python train.py --num_hidden_layers=15 --hidden_size=256 --num_attention_heads=2 --num_key_value_heads=2 --head_dim=64 --intermediate_size=1024 --vocab_size=1024 --hidden_act="gelu" --norm="layernorm" --norm_place="pre" --norm_eps=1e-05 --positions="rope" --rope_theta=10000.0 --rope_fraction=0.25 --qk_norm=false --attn_scale=0.125 --bias="all" --tie_word_embeddings=false --parallel_block=true --init="orth" --init_std_qkv=0.0468 --init_std_o=0.0121 --init_std_up=0.0468 --init_std_down=0.00428 --optimizer="muon_variant" --learning_rate=0.0133 --lr_mult_o=3.0 --beta1=0.95 --lr_head=0.00502 --max_grad_norm=1.0 --warmup_steps=200 --schedule="cos" --final_lr_fraction=0.1 --batch_tokens=32768 --max_seq_len=256 --doc_mask=false --train_tokens=348900000 --max_steps=10648 --dataset="wikipedia_en"
Each number is 128 + 32 x the weight over its row's rms, rounded and kept within 0 to 255. Layers, rows and columns count from 0. Numbers have three digits each. The size before them is the row's rms in percent of the matrix's.

# up: layer 11 MLP up, 1024x256, rms 0.309, rows 693-792, columns 0-63
# down: layer 11 MLP down (transposed), 1024x256, rms 0.173, rows 693-792, columns 0-63
up693 102:125109136125115157151155154134105161136120158108136154145156125150140133125111084146167139130086096179152153155172134151135129095107143159122125104103114187109116139063093088099118135140136132
down693 102:076126078082123113097167113111159133108126131197117081144073124165124162155131095128134147096139158120080112137167151156144124118102117186124137130137178141102121157120084121170114089124191126
up694 105:130174132155174168120167135180112157149200149111111092080100151126146117122106160179168107102141117141102119083126142169121092136096111144167175124126085123080118142083086125151118084161139136
down694 105:117099174147143087112105071138148113102066112184118155124160155129141117131116110092152132109125128166148106110082115077098122099105181119074124145153129081101161118094176124119184138136162140
up695 099:146061126083210073151101103100111152104153084148148170106132137117165172150157169185149139095191090117133158099166128211121180130105152114157108126105095143104137122093123093181116079098175136
down695 092:111137167037092221144161142077111150094135095130123123119165119134201102111134124044147091134128170106097119140159165142104082100108149107195098108160169138184097117158164122122122129166117100
up696 100:091083125114124125144157179130108134132102121130108119159132134106130154132158102118120055097067076148083127115090120166165124108176151141133089122137071119102119136065116165096206127179096102
down696 105:153161107109135152119137061153177119142134115122160146168111183058154135075107121079110147170137100151131170152152100054072114127162123147144134126134077105080110084099133166163107114130156148
up697 105:132134152129082093079106071096216153174113090145066151102072096101147130153146130112149075115094153132111134127196071106158067089074113175153112107044155094105035135131125113164122110127125109
down697 099:170145098108118125136138141091111095165158081162077185058111120113141115112143070086149106192130144142141141160068157125114118140124161085122082137113071126136152088132107075113086111184068046
up698 103:093085098147158139116111070161110092083143199147087120161121114114083158165156153164133111132118126119104100139132126112163207141103154128168074115093142207174058092131126128075117151213148146
down698 093:111148103148125127142143133168112128141114111101162144155133099119096140112097145077116139128180174129180158140122122129127096158171074139084203075089061131103168157131185157176150141083125092
up699 097:099131112112129107097142109124145152137148074105113131142131135105145182182134090134164171123138125073079129133090153186118140086158097107189112115135117169095139143124129185166124136103191117
down699 092:145074136142116164110119169121129102110145138152162131157177144137124140097147110088130120116117143157195142116131110045090089122104139091157140071137103132176094111199091141061163112111106109
up700 104:107136113137135156121116177099109165175179120132121137062124171148181129138091093153195099213161113153150088109132168095174188160129134176109114123071129135140085102182118084082091098138106116
down700 100:160127118162092185146133154081129175120122113137130123127187160076086150097100121091092154169158185128165169111125156152164085178096077075162138127187150113126180193154097182124160171108098120
up701 103:140174146087107160175136124078104129134093172120117114169096134129164122163141138104146170133128132086098092194193132131141022223128135137111113102103123171088161093136143173126151121100129114
down701 106:136157172149100107146132102157101086089085121059164120109083126187178080121077118132127104115117094127160111196113112160131156155187236121095130116154161180084177125086145062115118148141110165
up702 103:140106142109161141107161117098103057142129084153143184119182178127168161116120145043112131118098077151137107143102089137141103166185111115130121158158146083110155114128182110177111175104144122
down702 104:110148115096091116063141119148145166101151124130149092128112126085093103138120119116137192121107126152102163092101131181204130120151126137165117081099175159092136131139111144117072128127123188
up703 097:173153145148079134114114074154131136157097081078128092112144163138107125110141144205154126094074125088083069149130107127083137143140121185160112186106147126149155133131123098149046130076070116
down703 095:130146152117091159129163169130142066118122129097160099087144081186157142106159117134114184152127126198094103174133182127152138133132137099131142142093099130149155118132090072120122126117153107
up704 106:136153104132148113132119140111129134154152164158173123148139145127082148077174132119160087089127136109137073138171164166171053178163123070147098118151110158133179048141160130182093111123184117
down704 098:124127145098129181139147132140100137166129119135149088082103112177140099169106113090182132149136079124096167133103171129182175093141160187122113076104112160150127130187073095151059048107135102
up705 099:093094112123162144114134119118115069118128054087131103085130070147147095120106109160156126141141168133130186124118106195130111074103116114141187146135130130104126097126159117185130126131166087
down705 093:103112145111087188132122108150109157108091146170208122165095118116117124150150149076137106138153097115133108148156127087151126115124079158152107167158136122136122142165200076115136180128082153
up706 101:116098094100107111122089137118115160170064107100188135091128119206168157116126132131101095125125136156113075067121082159098152163162114072141168092138167121091184147096138090148127095069107129
down706 097:144103125122159151101124103129067131103126128061121115141126172087089055120178112124154133173084092094123140106131109188130108164118147146133146140141124111157088077173173147156090106077140144
up707 103:177130081103158097118158068136159113116148159113165121136105116175136155142122079181195123113142155122160030119117159134107118133153101143108145154076076095097120107114107155166128124128105079
down707 103:079166153197129089039133143068118169110133152110096131178169128130083122133104117084120137070062131106151172090087140123198113099069181149055078073151144159123128148131155133107151121135097123
up708 100:137167173182177170130091107109123117135146129106113133140142131132154176184134146142105140159114112179171147117151152113173162104122159141121054131105141098189093121082115084153203147122091067
down708 099:169047172120146120107131162069139117148124133159086099123157070099086098094059155142082103153187146122155183179148131151095164144133070187143144148111103149119152103167069137150142155161142075
up709 097:100126112133100117136143094125178166147166116097110143153155113104171123079165080108075095110112160174091096159175104094123093123116094141104159178192119141107135152151146107176131124142107139
down709 100:111165140164098102078173137124102126124132137104109097082095102123121136127143179163164128103213095093148126153112139103056166167183106194127193160125098133158104125166133087171125145073189137
up710 099:093183103118145121128081151168066105114096105142235082086184161127171100101147118090139143098144143107143111129136067105153106080171154099167122146131068090175120179160128143187130102124121115
down710 095:160134157057143116154079103084155166128133143113108093139133115085099138121182138061137122079117090132100139099131139096116075135072086143090119104127160116105128164184135120143107141106098140
up711 101:129086146171137122092152105120119072130131118070170099065079096167165140135098131124116129147089110127137125120180137196147074196130160158148180122122149151153147129125146104114072181000133085
down711 099:069127175150144107148119098084093104118116093114090136110161170109150149145133149106118130093083182148042157156127156163146139152092091184109122090158090195134092133071142105099036136127098097
up712 095:136085070119149066118106125095141064138155158138103145187148078104113173205180137139152147120093143137137167143139127142061101137145163139123172106105035084146092101143119123106143171101154092
down712 091:139107117117134147113150101175122105111107135054133114088073117129108166095106110145077133121146124115116188144174100161134131104110149104183116079154162106177145083108118167070049099154075159
up713 097:125107118124110152107135120175108170057100114105103151105127122180149054132202124155154209175113152181132140058210202186067134146041112117133198133151124141133098131129137183106095117017111086
down713 098:168186108099103110127127125125116111195123132119094139135113099121134144165110140043128172108104103122116105098134122078138122146198135186143169117136126154137131144104153171126117152129189154
up714 100:099194186152178095160170124120109126082088115136169125121144091106150149119172142110088132102160118162097130190160119135124140076074131117202114159125138108105098102117108112140113155109162156
down714 098:201136127128060091113174128172155143094119170131127125147102046149186120128144085147180059073101079109133126141114064135171109146141204106120116131129127102118086137146174165149140109085092038
up715 102:155141157141164109123126113094141152181082124122129081123117111122136124138167130173092195099105134116123116181157074121080074134184180145131127121160136077162089105110132112107083105115153098
down715 101:112138166120137146086154089171106161151134116076148104081133172116108159141185127152097135187118142187145144079099136147094151100060120174154114093155200152106100120130070117126067116102137148
up716 103:131151127071142086103129110145114089138112149174126128089122153161051158101130150148195120129063075152060089117164130122178119169100177163162125139159135124134107170170109030108099084106101113
down716 101:065109160094185116135166136197176093152161109067121154145177083171128107105114130097145137119145125103192126105126139151160156173117122178143142129089120089138114135174098118079087105129190085
up717 102:136153121111113103180114154082166134126114082117127126150156176131142088112163147095138080134074074148141131129130101064139131157166124113153126124114133083150158099122152143102136146108170139
down717 106:153103163163091123125090119181131147118108110105175142093113107148161092107140129206147123137081121196084129081101109144138067166133158080169077110086121132167135120170096133106129127046152157
up718 090:112142123174111101140080156124112134169126117098075111161158223107143148136150131057163108142150147155116141115109143089150095117089112103075119064148170141167128095113099115162098129145145155
down718 096:123163093161107058120161166103097154078148165091144115166120116054163188075171076139140113144150135135122167143125076147180119157092114128140159202127086144153144136137032132195123117134090196
up719 097:109076157139132105059102097149108091127133112132140114145136116150123054128146088140130127170172145222129105085152121152081096162131183165147116126109081122171154123118149127092111126142170161
down719 095:196141104112171083131154152113148158130101137110166183140137163096102138138127122155094123113149129084095169077141089086166127117139170133139137114101133149122103117141117124161128066191115089
up720 099:111130134161098095150136153108142125187059151162164179171124096111142153089100112113168105137151156144132148087110141139131112143122150205066187152105178182102102143126130150073115104159097135
down720 096:110092097117087071160105136209104077105118122128110093155132141118135179105205127127161122148122131152168179135169122086152137127147114145151119131078181066144098097158120150073163217141162117
up721 100:154121110198173145156180193105174108091117100135097121178087136173091124155154176179134108121158128130119202067108124139144106140076098194119090138148147120159110114130098131127150179129116141
down721 096:104104172152141073167159103052080134094132167083130146132083088114150131127113089140092160161147113145122150090139179182126151158078109102132123169187133107143159174077177101133142176146124138
up722 105:141147070100124122118110107159124158129108088047162094133133167122085140132120109135149144106095175144122079150129115144119168148178129144175105155145104142126133193175134075151099144090078093
down722 101:115133183153133096149180180088100137117103188102104114177142124080135142128086138105108110148096112109143114107158132134052190158106153102133111179106191184074063165136129117112124167121150120
up723 102:169188127109123106156182152125083140171133126157099137124125170099158147166129131145093146172100124178141116171113113113118121103143159189093148165140159093132096098131104145104154117155158062
down723 109:104141107125140084124103184116120148133144111169152071149184148112158117183141078181150126119131136101055115132090075094219124146158176152179099055096121100118150144147145125170134122165071131
up724 098:134037146133109123068092173133140129127156146117115118142102166147148101142162151138138103095177149106087202136122131136175141212154162152141103123093132133105142119135089105143113156156151115
down724 097:067129139137125155142137098148112118113133069082115143180123127113148127051126093080127096180119091173136152088126147135140159096107110131167177094153089088109176126144093172101105051090192137
up725 103:120218133205090140167172072073129086132106123115156136127161168116159117123141135152086140120139146163176107029138168143105102143137120150127088124156117131116103104139106065136146072101174119
down725 100:167090091101224065181153114147102152140148103128157061125142106142079149100134080079149170185137090128102135125103057130160175056141148110145193082147161139105111163132167115132139106106136113
up726 101:124145108147118105076165145143102084111154141150146109122167117115172179181127173143111117119150154136139151107174111079127119174180141157162103176121105116097146163164125158068091095177126156
down726 096:104106117124122099100114079092134120146100118119135084116133158101107161179155130075106154089101144175143138193104112143084147167110111077118177151096156120153126109130153143237114113106100106
up727 104:118116104093048155050188093152114141070145170193105140102120071094126193139173126120120116081115165134113208153095112164175163088083152135126088079137104122094122137146065155124124147151117134
down727 103:118132119161090077080099184140050138080139144138198121176159145119093191144085126117143100129098110119112190132120105137163122090117177153123141128122088164116123175128153145157124114175096107
up728 090:184169077123079133129146082137134145124113097143121095154100123100190187157094159164156113089113172165143144123078106157184115192181112092151099093143154117187153121092128163125110155118085105
down728 093:118105136142145126128144107121157090192162118113168130136123103161144131124117142129159041138090110203143143135142157112106118113191137145091166122081131158182137119087086194134090093115199110
up729 097:131104107111135165129169102145115155111117098096161131089163077131094137128133164130142108154184153104152138166110102137192090128136141150033195130149149120127181093112117095213115129125078147
down729 095:140127063106097130204070162052120115109114109117211182147134142110104164131134101130108044067183095166161093140141119087141114075081165147108159142116140125109153142126114149093127087145104171
up730 099:133135134082153174127158102115103159139164241160095144142142153104107144140067136098129110097082165068137148214125112199088110113131109131131077158159143123060146116138179131147161120081115136
down730 102:111151067135103175083153139143119149134156067133176152153181078097104135105084187150174081191157138183181092058136109106137132137137170193085113168111143156180132166122099138106148078127182168
up731 105:168100148164117122128140122063140163115166107109110106091125094159069141160153125124110119182158133152133125073142090105111133144092093097150154126165070100125145148119139075122101118142128132
down731 105:139156151180084096173110167092141161101111123133144162139101073139083129118192080136180095176125104117122136126125150121126115047189093090173139125135157147141192140128105145072145106057180145
up732 104:093126139111142216129172065132139166103198146105107108123166079095134113112108134143147111113085120145134137034161126143132118106111176128104107181148095152127147128164155088154151081100150150
down732 103:053113121133109158183153112141171143163149109134113097139132127109144141115126123025137107114108093125128168152147047091119097216151124097170204147100174127136152081095139123101181166070140161
up733 099:079123141106110158127155124135111147147171101156111111169155109133108149144137113166107178134105164160146135130127072161149128141129160131135165098121132134150172162059153145130170145094146213
down733 100:127131109087156116096161182130111117128077108136096116102117107159120137192146140118094112171123119103104141125114085128094095198125125134120079139137121095164083128143144076162122117082149073
up734 102:149120120131095156117119136128118098144091118139136092120115155118076108131148125136162116101124123169128126104100124107131177105139133156111150113107196142128119187165097150098126164145125162
down734 102:128163123124142118095097148172084114112122114065145084080065139128115160097121144130102163115145162224123101181142139122156104137120129116084103107091164158136076179137132124094144079128063079
up735 103:143167103142141172086109109053093144084125105116152174132201128151145152116153099120130118100130099116111140119147219091166105058093121116137126164122095112138140063107103127129107150136114150
down735 098:145057151098161145148168151086149147118146167178162133143119087127145123103118159139149125167135202091142129077056114167165071108111140125148162113110138091147188154083138139126125093173134127
up736 097:107152157059148084107143091170097123093173083138151143151145168053162058127191123109140184163067103153164141113098124082136142132038157106075141185146110135142110109152121150135129107136147179
down736 092:126088169161133096127088195124176119143142122148096112124127167123078113140108140125156154088177131134110075155148148137129170159077112139157117121126167108182114109163093086152096112150114153
up737 099:108142156136115089113129115150104129165159122126083107091102109158079100100093165126085091136109166115136146193147134076120187132149141123103138145094109105111152188108099127119125124104100042
down737 101:145141133114163114143178129146082150077115125133136156190072159185147153100120085144132227090066134141107090125079153160067084139116123108126062112165098121146114156090125136099127204161121125
up738 105:097186080112197161148120105171102199101092122123137163100064168102177119130149188117147118177125084122146134079117145158124123093090137137119076072150097098151175153148059102200140186140110123
down738 104:157086114126163142152121121129114144130159172116159180156102107068152092105132142097117132167124180106136140101134195067124184120139129151149134081144150128172126094114140098093111142140168165
up739 104:197180161165127144114083078104126111138206140154063096162103176138140102064153153147111135114147083155099079122114130154177119119125174121090191168183121120118119159124102120147106186134091076
down739 103:185124137156190115100081082113142111059124133087170123132120106187110125126118089130113111132135146103139125182072115183192163107147104162043133165180101107121117194163117170161128158095121083
up740 100:155171114083108128072104068163157158132133115135139091080159122118178099175123190112082078105128135139067129173143061155147144102172110128107191161114129181134155099100094218124070094139111123
down740 098:133143086160123141140123101141121127105150130141080086074162126183144113178096113138162143183103118127147127193101154103171093156121115119143081080119197112107159139134127094119142166143151126
up741 096:130124143154115087146075100115163113131175085128126133103139162153105119139094084134209173193148140165155174173130141075144172134076127098107091179121162146116138125103109114076099129176109097
down741 098:086093153111164082099197102167180089179109121116183112089131128153151097150116178129149057173143145108126125109102105139148126162091143113089096115078179108160122130135140123192095070155110140
up742 098:138086098105150133111064089086119111184142120154165144150174143153139158115124079151112167119170083166131102132155148167145125161149127126143084159101088140114092139120105141146167158120139154
down742 097:132145099091087155114163123116151112120161105090086124150078090118199160090210124176128134124095105098108078158121135124083161131090141073132129216088148107119132185150145115084128148125144113
up743 100:113128121089126081178151171133078138142089136131116150119126097118117100142159118119111125095157145067156163171100083130081195123081157169113153147136124195106154114088155124154169128135063091
down743 101:152115114188113072209140155111038132097102159153140162104106067134163066107179130133128104127075108117144083185090105184097105100160143132141099098148088115069114216149116178115087146120159111
up744 097:172130100093162129110169143126095166108183121214077059126125125168136073127129129101163155171142132129089203147123087105126106158099126158134121141137119100057128126111206072092097139066178146
down744 097:102127140146116126102120062159122090182121155139181116107094062114122106086143125143140163113090188066187099167145142135127099138144155155081131095101074155143078092057036085188112150115139128
up745 097:102085083094072096133125104167142137121138095128086132168187082095114062118118137141108194089037062137144159112156116170162097111085191076157121075096126100079103116164133147142111089134123080
down745 100:160151100088155151152105151112044139195144156140134190107161138124132137145068148161152198105147099119135187141096127144079114130163106130131093172163161140155166119111114176080125139117080140
up746 094:143091147111161141114147096122190096159163140158130092134177119162084107099169133117142082121118168128142135148143157137144127172130103199110108086104155157171080124193148144137094097082167178
down746 093:139143092131107103131094140137095140123146161141097162126118067119101080168159121135060142158116222104133121128105061133112110123124098141104136165171096099129178103064057168046098094192133136
up747 103:183087103135122077113135112219116072137039129148136126121125138104145116141107134113106147114196150129168166066077097100091152101156075155156080129154124176160124149112127098077132196184078127
down747 099:086142141078095128149158106166194135054105098151110097160152114157089145117084144100094088112129153077081138126145130061160150145150100131129161117160119170113122188137134097155165146123078144
up748 101:091133060108111098126100056138134060127124123167152091098161135137156142187211100107113134100093163125085178121152144100129093150094097148100177129106164074149130112157116120144109079161081104
down748 096:099167174107144161112104167104071131123142100090147111122135088154105139142067148152106111057165089143193095114123077150154174071156152147080120141149085117125138152111173131146128119144127185
up749 106:015108165150186155153110138146099143092096089106130122163186161101146157075104120172131116144135136147142122108113111108120091130095106063111131094165140182154152156144193110146204139159158123
down749 103:142151147149169145112139144118123129133149143111146097035115142146082136156136105062116115106135153138142114123145121112187136108130180134112098149122088135136111180106128148129094130128149142
up750 097:153157108121160151113137112121141136132118141130126143135172150165097088127158057141194133126164156130139102077145156127139150153186141110141100122102148127121162052087073150122152156101157088
down750 091:081154115145153109032144111152179130095081123103143101083212148128173137178164093154122179127143125116106122136130123182127171100134164104144181156151118117103054175129127104129061127149082131
up751 098:140122086074057067138098166124095153098120186222104171087156122125143107103126138091145059175096082100135171109133083056148111098138157128154068196106172099134140121113193154148181157157178137
down751 099:136066159141155143153154103143150083136169079056128093146117075142146077143172097164103163105155132191141093143119169110107146164083140168100156072142123176079161135139118121156132131116123112
up752 114:122160167131155131129160080121146078109150106133159116126139065146120130125155103141180130077092120093166095138105188129191198079102103154219116142127043116169146104118086127078122142104109097
down752 138:138128186169109110138152108131141134159157128157064105139122077125115133072161102079133146113122126169173104164081146147151134097122147154100150086142082129141126115175088092120135153147154118
up753 095:106118145102081117124202127100117163117128164113103137130159124175143130084114167163158112181089088130100161107131097121143139085157197106229148168066161150142187104137080161100128170149153111
down753 094:141104129097081166085115120173107103116117149128194086143085102119097133165040085127120145124119067180163138110078098162166150152122131105115113114120153130144099138156085136180123119154127140
up754 094:122121113136112096165128115176090119169097099114129144146116118167167136094135140106153085107130158117172157099216120150079130101105142177164101102145139092143097163205077109105134115087116066
down754 099:125095095132097102091099133098115173094130154057154156133108213072153180118091122153090157148139132076135101150089121167109079092115133119125156144154160159160107112138141112072162108100100177
up755 097:131093136090126167077138134098091120146092103060159141173173156110142039177138120151161153170116084130104130098111192199188091110147171132129184158111104143128138170113168187113141167157161124
down755 101:131142121189198109154138145112159136174139105180070130104083144148163164116214138200095094083109131118183062132102124107100196149093090070158125139114195143127109122132137028089114131101093125
up756 113:128146153092156089100109154129111118156145122061116229146181108111147062136105137133185129142060188094114103130121110137138129147111140175080132170153147088180109135169108102139196098058107133
down756 111:117168126085088165133156205120116105108128147132088176069110111141054081169126094150110136117081163085125116147158061218073154106144147102125152150184184117137066165132123121144149112079058127
up757 098:148156122141188145140122117125146117175137151159113100125145090091142133158140187099111103090158145099180124127103133051178105122148091172194035143132163116148108135162145093119112174135149109
down757 096:119067139126147149133090166100121121149151138126178142159140156137139108111129140177134154158064120120129139053071093054128140135154127169072137175141096120126164125106156170141068140129137155
up758 099:126121134124091126086142126086147112085077077129109087167148118088096147139175130085153134195131117120132115114167130181101107197147116149129132116142147068176150077108153089114116095109159139
down758 101:114134074142108109122171072182150116163161118120167100123097156141105142179131040111100095100119157097111113130134119106108129110131126131142120124171176108085141102103133148128155151166097152
up759 104:119162135087153149122133123164152113092106123149156169226150140129121108126096068114166152089179079115095135085110121160106116101139070171093097088155151138122115166201082126114129079101089098
down759 113:184130077075114127189155117173092189111134079114136093117166166104125145149112109119119134139107118176129090127066069098132116141123113158127198109120177122126101140138200135092104169112102118
up760 098:152157166104073194128098098130123163085057091167084131103114153165074132175160136148166127122137128186101187136087169138104162056116092092107101124114114176141083131099110099135089173177109200
down760 095:095167125120102139186125087128073117114091108093141148189148198146180153087129156152169120116106145093218088113123119181111131152143125170142154127129135160177130138103122137120146087173121168
up761 095:123145181147157101076105119151091170130143161165183070122103202112131148087120162115117141140153132171105173155148148077107187103145133214109140148195160137129133151093080149110212102104186085
down761 092:142167069121166174054074173129140111135039176130191131102145127169113139162124148136156134094109152095097102110126090122158068145111135149131178123182084134069045102126103150171114106126069127
up762 094:133140070061110102174113135079157100118157098113126120154161143103142143069201115065142157161120114114122087159159094140108140155129161081131191141112123088108116115145080197115120096193101138
down762 097:147120150174145146169098174156146105108113123124176151122080145153179096144119225139127176135130165157206163060165140168138154126177119142101115095115112127169077089108142124168117097146123108
up763 102:127164167136149153071082081128104074145150083174129102108153116123143127111184127168139172153106113105119147125072125120121129051156120173151154092125155130082125113195123139125170161177085114
down763 096:137100157151112140098118090140148130148111066123146109139097097099144172113152143102133109137145113110162105147145141129090095048107117172141155137126181103115118131148152097133101148142121162
up764 108:167091113139102176170172096128108090142125110171092124173155168100172116106107154179172123121119156049203129108159140150145080137154159123115094104143141158157069128132115131114174132155136153
down764 112:149180123144174162099191116098154122177081129167121076117078196139116180075043120129124184135123188111095038166171087167129123111112139137100130098098074113087113153088086065133101116176102160
up765 101:129167163113186102142099169121093188097195128159137133082115142119118108076139172138125159145120109198079130087124092112105166138081110108165064111186136092126106194165173089098172111125153166
down765 107:135158114200106128103213164145166169084054091122149138100126136168053148076133143135122125114172123178117103085174091110122073148149132127080122109113119143106135059073131121122091090073098107
up766 106:088117120068107165142118104126187099110107093135140121170081068141151116154175141106091173149148164131087126162150118117151121092135106147155134100136138151146179112077141094148116137116157145
down766 099:079073172104114145175132079128153117134081105094135150135116136130131093137150128114115104072176117129089133175124231156135134060150099107124141105092116185151096146054105120089076149098158109
up767 094:167202136166150135091070094133195116141056115095153161121145126161205129130121102122154139104120131159030077079150092073195154125111120111164127124200142118069169122133167105114176167080150093
down767 088:119186113075157138141132134146078168111154185144115125125115160129120148090097102094135120124180146161156145093102088121126112128098125181099141161158084117087112129132141151160104168115143112
up768 109:119161160161159117156104141134134122067137148175170128164065117171183166155147108125131138132084164107118101103144164093160120139128074087195130115135085123149142088121103086124106130092129073
down768 132:165124138151153121164141069169135118148150110171146151175084129149151173141140119189152173122182143087114092177090134105152142143057169106093105114124076140147177102173115097116140149124109195
up769 094:152114112133183101153173105104074085100099155096079124184079065047146109109101157124145094098128146119119167168169102135110143170121103141134117114133194122141157100181103149153158141157149138
down769 102:118189152154097111131120162097156154122169147141116137136095146123110137067118074100087156177136123079130101157126070117123142068156138134088164154098119176084121128099192146124092107142172152
up770 101:113099075129111142166132131141119086117180105138133098200099100161125158127113108120146151134133087181070165143161108140116115091115164107148100151097158054175128075154087127116130156157170097
down770 099:086074105113145064083069126166144171100131113147097158131149106171149106125111136086150160201098133092190101112155150194162127149142165126060122163153101208119089107092144133170122084144161125
up771 101:157188089123128145124051089160172123085108082082163195139146127145149148076191120121125139143169094122106157153127163144164164095130102084100074158128111105141137147133077113170140139138133115
down771 094:148157056105150138109072084164142116091114103141143094150082151104131206135112129105102155160139138126154172105159108062158109154157106145083129105143146138131136158151130114179091079175149138
up772 099:145124149113146092144143136168127019117168123166145118098142152107177089082095125127139180170146158145139150079110151129116130169139127103136128151145096102120047143145179127201139117093138091
down772 094:182150120175136099136124136134089137104156121087126074108102149091150126113143176074124143122106145128124085137158144115094165158134116185156074101140127101126129119124087133115150062143090141
up773 102:160137148129130124109132144127139144129162138105156135146193181174145075128116108131136091053141123089119100069125126144119109057052157107045091103161105117144091197136104096109064180102109100
down773 104:151142138140076105137128146138136157088092132102117135106109075086091133147123124114109079129090103086159129119092145105144135064115105123100121072151105071133122107124165119120100091105156137
up774 098:147065125112065117204085147098130110156120131163119105156074150123133086109156095184154158051191131080118150153106162111159211082097118081098144156132057123168084163030078106155122132169162091
down774 101:161186075107080091136140136074086113098136134138129137138134079177159090080120111114120107105078141105137107089093124104114168121163177157146165134104050194096162162146127125114135098146103081
up775 105:165135176082097109087147208141110197139134127131133143072134134094090133131129081103150166133142113180104163144136213158124134144121140175167155171078150123140125155129092106131167079082113076
down775 104:129174057190127175071112166100138209138071118141168124132118076127146211100193175098102144109158103118091161094190073114200119157109128086171150109110175119082167157172105120164160069178068104
up776 100:136158112118134116137120170152134176096126140111099142146118125101130039093149140110072124089169153050030174149172140134124151147169173101097098082160119138125081075152105074130140119127115090
down776 105:118151191131180114131112119146151055124148131114139174106130126116064151101109077117022108141090148161117114133133149122075180124134078147131099106112161122148157167107106107175159171126101136
up777 103:178097123106135102096165127105132126130100130122170134114156146155084205085122161137160127159132156138127129118145096173184149101100127111095171141122168163117153139074135143085115085157115135
down777 100:050093190111122084086058163134113183113097098137091134135026160118142116116157138054119098123188099096110120140132145079080137109153149134102166172128128145117082155121137142130150212168155173
up778 101:107112093086069083143211120071134153115147148111122071114105099107138183160135135091129135109093138165090110128151098125137155115080126177145117155155146135106151194115168144162151130134136135
down778 103:093169169116143092093118145173099130112132136131118088158144191105163171137186182112174216137095109117083122141075120130124115119130126154123208121106172130135137101113105153182133190104105149
up779 102:109103123125105169108124110096159085060199113150121207192126135168140144121159090158119146089109089103170100132125147108132093101081135151090102160088120144132131125134158091077148166099086136
down779 101:157165170121088117097022108080131132175084158076154125104104181092128100078146090119139098155092169092169058124104130174100070140106118087145105147106083090072135152140129173094122138148131127
up780 103:136135150096112118076189126082129140135114106149132152094119136139195078135133095136148112103138178147169084107150043150182071121138109110180174150183129172113172204136095122088119054145132148
down780 110:167033112168068158123128154089139092143137166099128150132186117150122170150140098147172136141134068122161117115099150078159110118142152096117114111140118120114119184115209140154100108132099169
up781 099:124144098136167122112146166154102098075116132146123119114086121061114101163140103116159077081141158140110113137137137090165079124067126082133143127108158100098138166215115109103136145146100079
down781 098:156092177085139152118096129157202100134133065083080081102160148146068069089143062067139196120110155172198141118122117146110111094138064082088127051082132093132082151099156126038084146145124126
up782 101:142173115091137083154130106199158118122192136098135152136115162080121095146127149176060106110130128126127110112212115161162114089105089091141135102127153146127100180115150087155141124094147119
down782 102:137116106145111113124105133145117112146116185155150167158113130056121136102125130165190175112080100127136089107146079149181098134133072112196135176168139141091088108125167134089167154168130106
up783 101:090133198126200158186200084122138099146171086148114101122122191179122150167147142118127070081090087137149164167119096133150145123129130192105131103096104122124153092176114131079143155153090071
down783 098:153114153145129147200188151173141103163108103169178118114084155085158123127150168116142140147108120118137148164173101109161124121146070118145147132120145198148118075149116141108114140087108125
up784 099:069075102135133091056121091181176115158088148115114157131090191169167060147193106083106131118056104187065178087077142176162085207097163115119159083146153108092105135121088128125125157130082125
down784 095:076140116161056122152081138143136117157123060111169133112112135153164127128162063071101134143165134136120134069131110112126088147118171106094180079124119146093158165133149161116079186130124103
up785 097:153121125082155151079160135112091122146133132088120130135127144104199146118141177096113137073154103131114072085153115160101135142122186114098055163138191134133133153115103097106205100133118104
down785 095:170095116053093145154146166122129123151132148147106141131113085096136104158203102177156107145139171118094188101109130159114143177195140084135182092136142188112154105134084151151125141090166073
up786 099:167166093125123112106154102103096153126163149170152089122131101177123140129191164118107088048101146147091126181147159091203115134129129172148071106145135085065103175116133133169102086168089122
down786 098:142130147129028117158105118190149134130117094161158173131126145076107078122127084092188121095184059167086131136122150110119082115132151135148096131145081100150135130115176139188138110138160097
up787 090:138150127189089141175208095115158129130157072148098091144089200227122081106144123174106091189119165066141119134152082148150128104175129132124120114140197106115142119104218149138120109115160172
down787 088:118137168195056113109103130215125106195091188182157194116074092107121154144109190151129146134156137140182088144151133164174143172163097166153111103146195122174082153156131127152160144185086129
up788 094:142172134082140173104124108128109146174099079137152070108144127145118135140153166185178164130155088079154114106125118141115113161147146097080110152151158132114151104101082169144136146113160175
down788 089:115062170161156144107117177198058107046134168135107162193131149083141117142079067042078119094087146130082133164173166159154090097126121150154095075177092166094092149118109137100126095123111090
up789 099:121142137113112161107145113150108130120126105071130145191113122151092097145158126067180091161104172133117165145105104166118089113110131101133126142105217071136137106126109174091131146084129172
down789 093:064106088099166154110158130052102103107185056138116152112124143108135151077075171104105171123119111117160167119175140133087067152120124102108124119181121176155063154202151120124141186089175156
up790 097:122101162109134118141155113144127121112095192078136156172091153111173094114128144138079166098116113151046149109121097149142154171098095139148125150103159140200118137161106113139133144218116118
down790 097:146182182157127125113143128096150111165122148197117164140132151143046122153141139115090175120100100150127117119093153150125093031147153195130176131204161141057165106136135143069134154113166072
up791 098:119120109082189110122086104161124147101154148176159185129106097124123132174117070110156063128134092132089089141111120138180128107177089187155177155113105117081102153164153110158149106196159074
down791 102:114124078131095117208108130107150144136109154069135144140100099174125141125185163070097172207075097159133103107184087105106089139126096112150172201104080122082103116144109146149123184158160111
up792 097:126171064146174172074140086181130125144097092141104144156156122161150139110144160097117130141069088115133125132175127123102119140177108125053149156131129041121118135074090120133141135124112107
down792 088:120136114129103122199140148125145159101147147152130193136148130096158131102090145159059171104139189147125122113143097194096137128135084125152108189111090198153152135142153113156135149131101128